Each number is 50 + 10 x the weight over the matrix's rms, rounded and kept within 0 to 99. Layers, rows and columns count from 0.

# layer 2 MLP down (transposed), 768x192, rms 0.0993, rows 682-754, columns 0-47
52 42 45 60 50 35 47 48 44 34 46 43 41 78 60 35 42 52 69 51 38 60 40 33 44 63 52 58 59 55 56 39 36 52 44 54 43 61 54 53 48 51 65 44 31 49 37 40
46 55 33 36 51 43 42 40 51 59 33 44 24 46 71 46 49 34 63 67 62 46 54 51 54 63 60 55 49 40 90 56 36 61 45 50 65 55 53 54 47 51 38 56 56 56 64 21
41 47 58 45 58 53 51 49 57 47 50 39 38 50 57 50 43 41 49 40 61 51 39 55 54 46 52 47 41 36 44 54 31 45 44 50 43 57 52 53 49 57 51 49 61 50 44 60
45 63 46 54 52 50 72 55 55 57 42 48 48 31 50 37 57 32 63 29 55 50 47 51 36 39 58 77 54 34 55 02 64 22 39 35 60 44 47 59 58 41 37 50 47 40 49 48
54 47 58 63 46 51 59 55 43 72 49 55 41 69 38 62 52 50 38 65 38 52 49 43 54 67 49 53 47 50 54 59 32 29 55 53 43 60 61 75 41 55 47 53 51 35 44 40
37 50 51 55 38 46 52 60 41 46 51 43 44 53 47 32 53 62 56 66 47 43 44 43 46 58 55 57 55 46 40 52 52 45 45 36 38 44 56 57 45 45 57 49 50 36 37 51
47 53 50 55 36 53 54 43 45 58 66 39 47 33 45 38 41 76 68 45 38 55 52 59 41 69 36 57 63 44 55 58 49 40 60 54 46 32 51 62 46 38 44 50 53 44 63 36
53 39 41 65 55 58 45 52 49 62 55 64 39 45 56 45 41 57 41 60 70 48 29 52 41 63 46 33 44 58 35 72 54 56 54 58 60 66 52 59 58 54 33 42 44 54 59 47
60 76 34 41 50 52 40 59 47 46 51 66 46 63 39 32 38 46 43 57 62 50 51 51 63 53 62 50 43 64 47 63 46 36 32 46 49 72 64 61 45 52 49 65 48 46 60 64
47 60 25 24 74 49 31 35 57 73 40 44 50 27 45 57 42 54 53 51 51 38 49 31 42 62 64 40 42 47 56 65 58 55 32 25 40 49 41 49 42 54 36 46 43 58 58 36
57 60 45 58 51 70 56 45 65 38 40 56 55 31 58 66 54 56 34 24 33 57 44 36 45 41 50 51 52 40 56 35 64 56 53 53 48 44 38 33 43 41 52 31 29 35 43 37
54 45 42 36 66 56 54 62 56 61 47 54 50 57 50 60 54 56 37 65 63 45 39 32 54 30 60 57 50 51 50 46 44 38 38 45 64 40 67 58 51 65 39 47 61 46 41 54
58 81 38 65 48 44 64 48 46 40 64 31 53 60 58 37 35 41 68 39 46 69 40 56 42 37 59 49 35 48 60 52 54 27 48 28 46 70 33 37 67 49 26 53 62 49 41 57
31 33 51 60 56 53 48 53 42 47 63 33 58 47 51 72 58 30 29 35 37 57 44 56 37 47 67 48 63 43 73 44 41 39 52 59 66 62 36 38 35 44 46 55 44 44 58 54
50 48 34 46 45 57 52 34 48 37 31 72 55 54 46 35 54 56 51 44 47 58 67 37 54 62 36 49 31 50 40 54 45 63 57 52 75 60 54 64 72 44 51 50 42 50 55 57
36 75 57 60 38 46 63 33 52 66 53 42 52 49 62 53 51 59 62 53 60 51 47 65 82 55 68 30 44 60 59 58 60 31 37 58 30 56 51 55 44 45 51 39 59 24 40 47
51 32 42 31 52 68 51 46 67 46 58 67 34 42 41 66 45 57 55 40 48 54 55 59 48 56 46 46 41 47 58 36 56 54 48 50 43 50 59 52 51 54 52 51 65 38 57 75
56 47 58 58 33 51 32 56 27 60 33 52 61 45 54 57 57 59 48 63 32 47 64 57 57 40 41 59 42 43 41 53 42 69 48 51 46 39 51 52 24 33 64 50 83 56 39 53
42 62 55 47 49 49 39 48 58 49 36 48 54 51 70 53 48 63 53 34 51 49 50 36 55 38 37 34 46 64 56 55 60 52 61 42 59 54 42 65 52 62 51 59 60 56 36 35
50 61 52 43 46 66 58 54 72 62 49 44 70 52 43 53 61 40 54 62 44 34 51 33 59 57 43 43 48 52 48 61 47 42 48 51 42 45 59 55 63 61 39 47 56 53 59 46
52 61 36 57 44 56 48 40 61 51 37 59 61 50 71 31 53 31 61 73 48 51 27 64 42 54 23 59 47 34 53 72 41 63 37 55 46 62 41 26 71 52 53 58 57 47 50 36
50 59 55 47 59 55 57 56 49 44 62 54 49 46 54 42 48 35 55 50 56 44 47 47 61 39 62 67 42 53 40 35 44 47 38 42 47 46 46 61 53 63 62 39 67 51 57 66
44 49 51 49 45 50 52 55 53 60 53 42 53 42 50 46 63 49 45 42 39 52 45 59 53 29 63 41 60 72 35 41 49 59 61 51 63 57 47 47 67 54 38 61 41 52 50 49
49 61 55 24 47 36 59 63 45 57 44 40 46 60 45 47 47 39 41 30 61 55 55 44 18 53 46 48 55 53 47 36 60 49 37 31 49 52 66 46 46 44 40 38 52 49 49 69
61 51 46 56 41 52 61 76 42 41 45 51 39 49 51 43 58 55 52 43 55 59 61 47 52 62 40 81 46 62 44 31 45 48 75 42 62 74 61 55 31 49 30 64 59 69 57 44
56 55 39 41 28 45 65 41 53 55 56 47 41 55 57 45 38 38 54 44 43 55 49 48 60 34 45 52 36 44 68 67 31 58 48 50 67 42 52 48 69 55 57 54 36 39 70 39
47 63 50 48 61 39 44 59 40 53 39 46 47 60 48 58 47 55 54 57 45 25 44 47 35 50 64 45 57 54 50 36 48 58 46 57 60 51 53 42 56 52 32 55 61 41 71 36
56 42 45 64 46 42 58 63 65 44 46 50 58 48 49 42 54 49 26 41 72 69 44 38 54 46 57 59 46 44 55 72 54 46 46 57 53 71 65 48 52 50 52 48 58 57 51 44
35 38 60 32 56 50 48 43 63 50 55 65 63 50 55 37 53 42 49 50 51 37 47 61 50 38 60 60 39 56 55 55 39 61 39 43 49 43 43 45 52 28 62 43 47 28 44 34
62 49 28 52 21 44 36 34 39 49 38 49 52 49 33 36 42 54 60 52 50 50 57 52 41 55 58 54 40 43 64 61 51 50 41 56 45 45 41 49 50 30 68 37 41 77 64 42
55 60 51 56 41 45 38 37 62 49 38 40 61 47 34 37 66 45 46 46 53 45 65 33 48 24 53 49 37 41 62 64 58 55 56 52 60 41 48 68 48 63 56 36 55 55 51 58
35 43 45 38 57 50 64 45 49 56 44 52 61 56 53 48 61 65 44 48 57 54 54 67 57 58 60 46 57 63 31 41 46 74 59 46 52 68 53 25 53 64 33 54 51 50 49 67
62 27 70 54 50 32 51 58 49 33 57 20 65 38 52 73 43 68 57 46 38 42 52 55 54 59 49 69 57 44 41 57 48 32 55 43 65 43 34 52 41 45 50 59 86 56 32 62
56 53 45 41 31 55 63 59 59 66 24 63 57 33 55 51 66 54 63 46 43 57 51 59 53 31 56 57 43 50 44 66 52 58 34 56 51 49 49 49 40 57 47 53 39 59 44 50
49 54 69 63 59 49 61 34 47 47 38 50 54 64 48 46 40 59 35 76 53 66 71 68 54 34 40 50 42 58 43 28 50 57 66 38 58 41 91 55 63 39 51 50 48 55 58 70
45 49 53 45 56 45 64 52 45 51 67 48 68 54 39 37 50 68 53 66 37 33 44 29 46 63 55 53 59 50 68 52 45 56 35 40 46 68 38 36 52 30 48 38 55 44 71 52
71 49 61 37 64 38 34 44 53 42 58 63 56 47 54 60 35 54 39 39 43 45 49 60 42 52 62 73 59 40 38 53 56 45 42 61 52 55 52 37 52 45 44 47 41 44 55 35
53 31 38 49 57 46 46 63 51 55 58 43 49 50 40 53 44 59 35 53 56 49 50 34 42 47 48 49 39 36 63 51 56 46 53 48 69 55 39 32 59 32 57 52 54 49 51 52
62 32 27 56 41 43 51 47 53 35 51 31 60 51 41 40 42 35 41 58 69 42 34 44 60 42 53 65 44 55 53 54 51 58 39 57 41 49 36 47 59 53 50 47 32 42 68 60
57 43 47 40 51 63 48 50 54 54 38 64 49 20 48 50 31 69 52 30 52 48 64 74 48 55 36 64 33 23 40 68 46 55 40 63 67 34 23 30 49 56 68 64 38 57 60 41
62 69 50 66 56 46 44 50 49 47 52 47 56 51 47 42 47 52 57 45 41 52 51 34 60 70 55 49 51 48 54 63 51 47 26 37 43 52 85 49 42 72 33 56 60 45 49 48
48 55 33 48 39 32 60 41 60 52 46 41 33 76 51 53 52 57 50 40 48 58 71 58 49 64 55 45 47 57 38 38 43 67 56 44 45 55 61 48 58 42 59 41 57 64 37 40
55 38 56 58 56 56 50 48 41 46 34 53 73 48 46 37 41 57 39 56 49 51 55 42 57 56 55 42 40 38 54 48 48 60 17 55 44 38 62 42 47 45 48 49 50 41 48 66
39 53 60 72 53 56 28 45 52 53 33 54 53 53 51 54 70 51 33 44 51 43 46 29 49 72 65 36 30 55 61 32 56 32 36 45 41 36 36 49 72 28 59 62 41 48 36 59
58 61 45 45 55 40 45 62 44 33 45 56 61 62 52 33 52 41 37 34 44 63 48 52 42 54 62 40 47 62 49 38 43 42 47 52 54 56 61 59 48 41 50 49 41 60 55 46
57 66 46 68 33 62 39 53 47 51 47 60 30 41 55 31 61 60 53 51 28 42 52 59 45 60 58 65 43 62 53 56 68 51 41 43 38 64 54 43 40 63 51 52 73 47 59 66
51 54 55 49 50 47 49 43 47 52 52 39 42 51 47 43 55 66 62 64 59 64 57 56 25 45 58 51 53 52 45 39 46 57 40 53 73 39 52 55 54 50 30 48 38 53 57 47
66 41 59 52 46 57 59 38 52 32 45 50 60 54 57 52 45 56 35 56 64 46 48 58 36 39 44 51 48 55 28 63 42 44 45 43 43 44 48 56 45 29 50 62 34 46 45 59
63 47 36 42 55 51 43 43 48 55 45 69 64 30 58 39 60 55 51 40 50 39 55 29 58 34 51 40 49 54 60 34 60 49 33 41 56 27 41 66 53 61 53 52 39 47 40 37
29 45 45 53 56 50 33 51 50 43 52 47 38 28 58 40 67 39 57 68 61 32 52 51 50 58 56 45 63 53 42 45 52 59 46 55 53 55 51 45 60 60 62 52 49 52 56 54
63 48 35 41 53 48 64 57 54 47 43 46 50 69 52 40 67 65 52 43 57 58 60 56 37 53 36 44 39 48 41 47 44 40 43 62 61 33 56 47 38 49 46 44 43 60 63 50
48 44 51 34 35 45 52 52 54 49 56 73 35 56 67 23 64 46 59 52 44 60 51 36 43 51 58 39 44 65 53 50 47 40 39 34 58 50 61 49 52 36 49 59 32 49 47 63
50 45 44 68 47 43 72 73 45 48 67 59 73 40 47 64 58 39 51 47 44 55 62 42 54 58 53 55 63 56 62 29 59 59 43 53 39 64 59 60 58 49 48 58 54 44 44 37
54 54 51 56 55 63 40 42 49 50 55 52 43 43 60 51 33 60 66 52 60 45 56 33 46 54 33 69 56 72 53 68 62 59 42 56 45 50 58 47 42 50 45 56 49 56 39 40
42 49 16 49 39 54 42 48 36 62 35 52 53 28 48 63 48 50 44 52 50 32 52 53 61 53 48 41 45 55 47 63 34 41 57 45 42 38 39 28 57 54 40 59 63 38 53 52
74 55 62 67 54 39 59 56 61 73 55 61 45 55 43 51 59 52 52 53 47 43 52 63 38 63 57 38 51 41 35 50 62 48 64 55 47 40 31 60 47 45 44 43 53 58 52 45
41 47 43 27 63 39 59 60 54 57 55 45 44 74 26 62 57 54 49 60 38 46 50 50 46 32 47 53 52 43 49 48 56 45 59 53 56 43 42 63 47 62 40 47 63 58 55 47
44 34 39 29 62 44 52 51 46 50 39 59 36 57 42 39 44 44 53 66 53 44 58 56 50 54 66 25 44 55 41 41 57 53 66 51 54 57 56 57 53 69 42 38 73 50 65 43
41 30 58 48 46 62 40 43 41 44 48 48 54 37 54 35 60 54 41 37 54 32 70 22 47 51 52 55 63 55 61 55 65 44 52 61 50 57 35 39 29 51 49 56 45 47 44 47
46 52 40 50 49 47 40 56 51 54 48 50 48 43 60 33 37 45 36 60 46 53 47 45 64 52 60 45 38 59 60 51 44 58 56 44 25 59 54 66 53 42 48 34 34 45 56 45
48 72 46 42 43 40 45 49 44 54 56 44 49 42 32 43 34 54 56 36 47 65 43 47 44 67 56 43 42 49 36 55 62 64 55 39 42 54 46 46 67 72 51 44 41 43 36 49
40 77 57 43 48 33 38 27 67 44 28 49 61 29 39 38 40 56 66 56 56 55 59 51 60 57 55 69 36 61 40 48 66 61 46 39 66 52 52 49 76 40 57 16 55 60 52 47
59 56 55 44 56 58 44 47 48 45 46 63 47 53 40 47 59 45 36 41 43 48 58 33 41 49 67 39 44 61 58 52 53 50 51 67 59 41 42 52 51 52 48 58 53 55 69 67
55 52 41 48 63 41 54 54 43 35 56 47 40 48 56 60 54 52 35 61 49 50 39 51 55 53 44 61 52 43 50 59 55 53 38 52 55 46 52 49 57 54 48 35 50 48 64 69
33 39 58 54 41 45 48 24 69 37 55 61 46 56 46 63 51 54 44 57 51 49 58 50 55 48 80 54 67 56 49 65 56 36 68 30 46 41 59 59 41 37 51 39 48 59 53 53
58 66 49 52 48 46 50 52 60 53 46 57 55 44 42 42 76 54 42 49 52 29 60 45 39 50 56 60 43 57 45 61 45 57 35 29 40 53 37 41 49 47 48 55 54 53 58 48
52 41 55 42 57 55 66 55 37 53 60 59 57 50 52 56 56 38 35 48 36 33 39 58 34 41 31 61 52 54 71 56 48 54 60 66 65 50 53 47 49 66 51 51 62 52 53 33
62 39 47 42 32 51 53 48 55 49 65 39 78 43 60 41 63 51 49 47 44 53 42 38 62 67 54 28 55 31 50 36 54 51 45 62 54 49 38 50 34 38 43 53 38 37 59 44
54 52 48 59 55 54 35 53 50 51 58 50 68 46 54 45 54 57 53 48 47 42 43 55 59 54 50 42 71 47 39 54 34 61 38 61 53 52 36 68 59 50 35 40 40 52 56 23
53 45 48 54 59 27 45 49 40 52 43 59 47 53 55 60 57 39 50 49 43 56 50 54 64 58 45 60 45 59 45 55 35 63 40 51 40 35 55 53 39 58 59 35 44 50 55 49
54 53 45 67 72 57 40 47 57 61 56 40 61 51 51 53 70 53 62 46 65 28 46 57 53 66 49 53 59 43 35 51 48 39 45 58 37 49 46 48 58 48 37 57 54 48 64 42
44 59 50 51 43 87 35 44 56 48 49 58 77 43 58 45 72 53 40 33 28 50 54 34 58 45 51 40 48 43 64 38 44 59 46 62 46 49 43 44 45 58 41 44 50 49 59 49
31 36 24 48 48 48 42 33 56 55 44 58 53 46 41 55 32 36 56 29 48 60 42 21 46 52 62 47 54 50 50 42 47 45 39 39 45 50 44 32 64 30 48 47 51 34 55 50
# layer 2 MLP up, 768x192, rms 0.2, rows 683-754, columns 0-47
51 59 62 57 50 67 33 60 51 57 46 49 65 41 42 71 44 59 49 48 41 39 59 38 45 42 66 42 76 48 60 77 32 43 55 48 45 45 58 49 56 35 45 41 51 49 76 48
63 57 40 52 40 58 54 52 50 46 50 50 48 44 51 51 30 60 58 63 41 53 62 42 48 47 55 44 53 48 45 46 50 55 64 52 45 50 44 60 54 46 54 47 44 46 29 56
43 33 63 53 43 55 65 50 33 62 51 47 52 66 51 42 46 50 53 71 43 50 73 33 69 51 47 52 50 55 50 40 63 50 39 49 49 52 54 48 52 46 51 34 44 56 52 72
48 43 68 43 48 46 38 70 38 50 70 53 60 45 45 58 59 51 42 55 45 38 50 53 43 50 43 44 50 48 50 36 50 54 52 55 59 38 37 47 53 52 51 68 59 43 50 48
52 57 33 55 54 52 38 52 69 56 34 46 46 51 54 55 53 48 55 46 54 29 50 62 63 51 62 45 54 56 58 49 51 47 47 52 45 41 54 58 37 59 61 54 39 49 53 45
55 37 43 50 36 63 43 36 39 22 37 42 67 54 68 48 45 62 67 50 67 38 42 47 57 49 36 50 75 39 53 56 72 41 47 58 50 49 43 70 55 42 45 56 45 53 42 64
29 56 45 38 50 47 50 48 52 39 38 28 66 50 44 44 45 38 74 41 40 45 31 73 56 55 52 68 44 68 40 45 40 61 50 53 54 44 58 21 58 42 41 40 49 51 64 49
56 74 50 36 51 35 40 43 72 60 43 60 53 55 55 56 60 31 53 51 48 58 49 57 44 67 41 61 54 47 63 52 40 49 39 59 61 58 64 51 40 55 51 36 44 66 31 37
35 61 76 38 55 58 63 61 14 47 37 30 53 57 38 52 44 39 69 51 67 53 46 54 52 31 63 51 34 57 50 39 29 45 50 58 49 47 35 51 45 46 59 50 58 55 41 55
40 48 66 51 42 53 36 61 34 50 17 69 60 53 65 54 61 51 51 39 27 31 41 50 64 71 53 43 52 51 39 62 52 30 48 46 44 40 48 64 44 43 28 52 50 67 52 55
46 53 46 61 39 59 53 47 43 52 51 45 51 48 25 57 51 39 44 50 33 47 61 55 35 58 57 50 64 46 52 65 33 60 58 71 70 49 45 42 54 51 41 48 70 49 54 47
58 52 62 51 49 38 60 34 45 52 56 59 49 49 43 39 47 55 57 56 57 47 53 48 49 52 57 45 49 49 57 53 32 34 32 54 44 43 50 30 53 51 59 41 59 55 43 50
58 55 43 42 46 47 59 70 43 33 49 39 48 39 37 54 58 27 56 75 35 58 50 35 62 58 45 51 53 36 54 46 43 62 58 50 71 32 54 35 33 62 56 54 28 54 64 38
53 52 70 36 28 45 31 49 64 57 50 62 42 40 47 67 66 35 60 51 43 40 49 51 53 53 48 57 42 56 30 62 56 55 35 43 62 44 56 61 45 33 60 37 53 54 55 54
48 55 47 39 57 57 59 49 41 52 54 63 55 37 25 40 50 48 50 46 43 42 42 47 59 39 42 53 48 48 43 49 47 52 57 63 62 43 52 46 58 48 58 37 20 40 53 46
37 57 50 58 32 38 50 53 40 76 41 53 38 45 45 59 43 64 53 32 46 49 66 56 63 55 46 51 44 59 72 49 54 64 48 43 34 51 59 56 38 53 53 43 47 64 52 46
67 57 59 44 57 55 27 38 64 51 42 58 38 46 50 32 43 28 43 49 61 34 56 46 61 50 49 35 47 37 47 54 57 54 71 33 50 54 37 26 44 57 58 49 54 53 44 50
53 50 49 48 47 61 59 38 47 37 31 58 84 64 36 41 52 63 50 49 58 40 45 62 33 52 47 41 61 65 54 43 51 42 49 50 64 38 43 32 22 34 46 54 44 62 55 50
51 60 50 56 61 42 36 35 46 39 31 41 23 40 44 52 69 44 38 50 53 60 47 58 47 40 50 56 71 37 55 54 53 44 50 47 64 44 62 45 39 36 61 58 37 60 52 61
35 53 71 50 42 35 52 70 49 63 50 57 39 46 33 32 39 55 44 37 56 35 49 47 70 34 64 27 63 39 33 53 54 64 48 53 45 51 64 42 30 52 52 51 44 54 40 54
62 54 33 48 54 57 56 54 38 61 59 52 69 49 52 63 46 61 54 52 40 58 45 48 64 40 58 48 49 43 47 49 45 46 53 52 44 65 41 44 59 52 43 47 39 54 46 46
60 50 35 56 55 48 53 32 48 55 54 49 56 47 46 41 40 71 35 71 57 45 36 39 49 54 38 52 56 55 56 51 44 60 40 37 50 39 54 52 39 40 47 57 50 55 48 57
42 48 53 58 41 53 57 60 50 47 48 66 61 60 39 48 59 44 66 63 44 62 74 36 45 48 50 38 38 56 40 45 45 56 44 44 57 58 39 39 44 51 87 47 30 52 32 53
49 37 57 40 60 49 47 62 51 71 65 64 53 66 43 62 48 46 57 47 40 42 46 67 50 51 43 42 55 40 60 57 42 49 53 56 52 61 45 75 53 61 53 44 50 34 37 38
40 52 43 61 39 56 63 52 23 39 46 61 67 48 31 73 55 61 32 50 47 54 56 56 59 38 56 48 70 36 35 51 53 49 67 43 46 67 53 70 43 44 49 57 49 43 51 54
50 60 36 35 37 50 54 49 50 49 64 47 51 36 56 63 43 29 45 45 54 45 55 72 50 54 62 53 62 45 34 28 57 60 69 48 52 54 42 36 54 61 65 52 56 47 48 39
39 51 55 44 67 41 45 46 32 62 43 42 43 61 33 52 44 43 62 43 40 51 41 52 66 48 44 67 62 47 53 46 47 51 35 44 56 60 36 62 44 49 52 42 36 57 54 27
59 47 56 64 44 45 54 37 43 51 53 41 72 58 43 72 43 67 37 53 53 55 55 54 59 44 58 48 56 46 53 54 52 52 46 36 43 57 54 65 44 65 63 31 48 41 23 63
35 44 62 43 57 60 44 53 34 45 51 53 74 52 65 57 44 38 49 49 41 41 33 56 46 43 51 59 56 54 57 36 55 41 64 46 38 55 42 58 50 67 34 55 52 41 34 53
48 57 51 38 47 66 57 50 26 47 56 56 58 46 45 60 44 55 38 42 47 52 40 43 43 51 43 42 59 55 47 42 58 56 73 45 50 60 45 36 35 66 60 52 42 58 54 43
51 56 72 58 52 39 57 49 43 50 51 47 62 61 45 73 45 67 48 57 38 61 54 31 51 49 55 57 52 49 51 49 70 46 48 51 61 48 35 63 45 59 57 47 63 54 35 52
29 33 55 54 46 54 40 41 58 48 38 41 35 63 54 41 63 57 33 55 41 36 27 55 49 53 52 40 50 47 63 53 58 36 45 41 51 48 58 52 53 49 40 73 51 47 58 51
40 63 49 54 51 57 45 33 38 55 70 33 78 54 45 44 40 45 35 52 50 56 50 29 51 53 36 53 56 59 53 42 45 57 44 61 48 51 35 49 54 42 63 35 46 57 26 44
46 62 63 44 37 47 42 71 45 64 66 53 34 30 59 60 47 35 58 46 58 51 34 61 46 55 64 53 43 68 54 42 68 61 37 67 22 46 51 40 47 43 41 66 51 54 53 50
32 61 64 46 54 50 48 66 75 27 48 35 50 46 49 71 50 35 43 27 49 39 38 44 71 36 57 46 57 45 57 48 40 61 59 48 31 54 48 53 43 43 71 48 63 45 56 55
53 49 42 24 50 43 59 52 58 44 41 52 54 65 47 46 55 38 72 43 56 50 59 48 48 54 51 51 56 53 61 68 48 36 44 57 34 49 60 40 37 52 45 69 39 52 42 47
49 59 77 43 56 49 56 64 50 36 40 48 62 38 36 35 55 47 30 36 52 60 45 50 47 51 46 63 31 36 63 65 57 52 51 71 50 41 55 62 44 50 47 42 49 51 56 43
42 45 44 56 54 38 34 40 54 21 40 23 78 46 23 66 44 37 57 54 50 39 55 50 48 55 28 42 47 34 48 47 55 62 46 35 57 47 44 48 33 35 67 44 40 63 68 29
60 63 62 58 51 31 56 35 44 61 69 52 47 76 45 57 55 42 31 60 65 49 60 54 63 50 56 65 48 30 55 58 43 47 57 41 65 51 48 57 45 42 47 54 46 34 48 52
57 51 35 45 30 75 50 39 52 45 45 47 58 43 55 64 35 37 44 49 42 36 55 58 46 47 55 44 63 46 42 43 53 67 47 38 55 67 40 46 46 55 53 58 47 64 48 42
25 62 47 60 49 50 35 52 48 40 43 65 54 44 37 67 36 52 58 57 48 42 45 42 51 39 52 64 65 44 67 46 40 47 48 36 47 18 53 41 42 28 54 51 38 47 56 56
39 44 40 49 64 36 51 36 52 44 53 45 50 43 46 39 42 61 56 46 52 52 49 48 42 54 51 33 45 40 44 54 42 37 49 44 50 52 53 43 32 51 50 37 47 45 53 33
46 36 59 43 62 59 54 46 33 65 44 32 66 64 47 55 52 38 48 55 65 45 57 20 48 57 56 38 43 68 49 45 50 67 52 62 65 55 36 55 51 55 48 53 37 51 69 58
39 60 48 46 54 37 35 32 60 56 50 32 37 52 53 83 31 58 52 52 34 38 61 49 61 61 62 53 47 37 62 43 48 46 44 45 43 49 64 48 59 44 38 59 48 41 45 50
33 66 69 45 56 21 60 65 71 49 47 41 71 63 35 68 41 58 31 43 52 34 52 55 71 50 40 46 46 39 64 40 45 40 60 34 53 45 58 68 44 58 50 58 31 44 56 30
54 38 43 56 63 48 49 41 36 46 48 39 40 50 48 62 42 41 48 55 56 48 51 63 41 55 41 32 40 49 46 56 42 48 66 52 52 40 45 51 40 50 65 49 46 53 56 40
64 47 64 42 38 51 58 51 63 57 64 30 36 53 60 49 35 40 49 44 66 58 61 50 47 50 47 49 44 47 56 61 55 55 64 57 44 54 41 42 61 54 35 52 47 38 60 53
48 57 39 53 47 46 68 40 50 60 44 45 54 50 44 40 34 60 59 47 43 54 44 44 56 54 77 37 40 43 55 76 39 53 65 57 51 45 54 27 50 60 42 51 45 33 48 59
38 54 42 37 51 58 32 46 41 49 47 44 49 63 35 40 41 47 61 52 56 37 58 56 45 45 56 44 56 58 54 34 36 50 49 62 57 46 50 42 35 56 66 40 44 53 41 45
35 40 58 34 56 53 48 52 45 47 35 57 74 47 48 48 48 50 51 58 43 37 50 48 43 68 33 59 67 42 56 52 51 50 63 42 43 56 47 38 59 48 54 65 66 50 45 49
43 50 60 48 51 53 55 64 42 59 36 31 50 51 43 81 52 44 30 62 60 53 44 47 65 46 48 40 53 56 46 38 57 62 68 57 45 46 59 43 30 43 69 39 52 40 41 50
48 70 50 64 89 52 35 47 56 48 42 54 63 39 32 43 42 39 27 46 62 45 73 52 67 39 49 42 44 31 52 55 51 56 44 48 68 34 45 43 57 46 35 54 44 44 48 41
67 36 45 36 48 58 55 51 53 25 49 33 57 59 49 49 62 42 60 25 43 53 52 46 54 57 25 44 48 42 39 30 61 27 37 57 41 32 54 42 43 55 60 53 54 39 36 47
45 46 56 52 48 50 70 48 43 59 54 53 35 49 37 60 32 54 45 39 63 40 50 57 49 39 49 51 64 54 58 40 37 48 52 43 49 39 49 51 30 59 44 58 51 38 49 59
23 59 37 37 55 52 67 52 43 41 39 65 49 65 50 38 39 41 42 52 58 46 45 44 42 58 55 70 79 56 62 49 56 49 52 50 47 61 41 44 42 35 57 41 47 44 46 62
51 48 66 48 39 46 40 62 35 51 47 61 39 14 74 24 54 63 45 57 41 61 57 47 46 52 60 53 60 48 60 50 50 58 51 54 41 71 48 58 38 45 55 63 45 44 46 50
44 54 46 48 49 50 37 65 55 72 52 58 49 37 39 51 30 48 48 35 39 20 39 48 39 49 44 40 43 28 46 56 60 60 53 44 51 56 52 52 62 45 66 55 47 55 51 64
66 41 32 49 51 70 60 57 40 36 39 44 48 73 64 40 64 51 52 35 44 50 63 06 56 55 47 46 60 49 51 39 53 53 68 50 61 63 55 57 40 42 51 57 45 57 56 41
61 49 34 34 52 49 56 50 50 66 43 56 79 61 43 56 36 44 44 42 59 66 61 49 40 77 40 61 41 57 65 55 62 43 46 52 63 49 54 46 44 65 56 53 47 53 45 50
50 53 57 37 62 24 50 59 69 50 37 51 69 52 52 72 50 58 57 55 53 36 42 49 67 49 64 61 39 41 56 38 51 33 49 48 58 48 36 31 31 23 56 52 53 40 62 65
58 47 45 51 47 72 53 70 44 53 47 42 58 53 53 47 42 49 61 54 42 49 46 50 56 66 64 50 50 47 64 25 54 62 46 61 54 56 53 55 53 43 45 56 57 62 44 47
36 70 38 48 40 49 57 57 52 51 50 32 35 52 52 39 31 50 36 58 60 42 52 66 44 39 41 53 51 32 50 47 42 51 52 50 45 49 53 45 57 44 54 66 47 46 57 45
28 67 48 58 41 48 55 64 52 53 38 44 66 53 53 31 49 39 55 27 51 59 55 54 35 44 45 47 64 63 57 48 32 48 53 51 47 48 56 42 46 47 49 51 37 48 51 52
50 63 61 55 67 41 51 41 52 55 53 52 57 54 39 63 61 29 46 39 57 60 35 49 57 44 56 43 52 54 55 49 45 38 82 57 60 37 68 50 36 46 51 58 45 37 32 27
39 41 45 54 48 26 45 29 56 47 41 24 39 61 65 52 41 56 66 43 66 52 47 52 65 45 51 74 49 46 57 33 51 38 38 51 50 50 40 57 52 32 50 51 39 47 60 63
74 51 52 47 52 50 49 55 55 43 64 69 59 58 58 52 49 43 66 42 45 48 58 59 53 45 57 55 51 56 49 51 53 50 43 59 56 53 30 42 32 68 32 59 49 40 49 39
45 64 36 53 33 62 84 54 40 48 33 30 52 47 39 42 48 51 32 50 51 64 51 37 57 36 47 62 50 57 49 62 63 53 53 50 39 41 56 41 39 31 51 47 44 58 59 35
56 60 40 44 42 55 68 62 37 45 41 42 55 60 50 41 45 50 46 46 61 54 60 44 55 50 31 46 68 34 47 46 58 52 39 44 60 50 52 54 41 51 50 42 40 54 54 62
57 51 60 41 47 40 60 57 52 52 62 46 49 53 41 66 44 44 50 44 47 36 47 58 56 28 39 58 27 53 46 52 60 48 57 40 68 41 60 44 44 69 41 60 59 48 44 53
41 54 45 66 53 50 56 58 43 50 42 58 57 39 47 42 31 42 49 52 52 61 45 45 44 37 45 51 65 43 53 61 41 44 57 71 46 41 46 58 52 55 70 58 47 42 50 53
58 54 47 20 49 37 68 53 52 57 57 49 56 56 58 52 38 32 44 48 60 59 31 39 31 60 42 68 56 56 57 51 42 38 50 25 45 43 69 31 24 54 46 59 55 61 50 58
54 50 73 24 60 31 76 51 34 45 59 49 41 64 49 64 61 78 53 65 53 49 60 66 59 49 46 55 52 33 34 63 46 44 53 64 58 35 48 44 63 67 48 51 42 53 32 57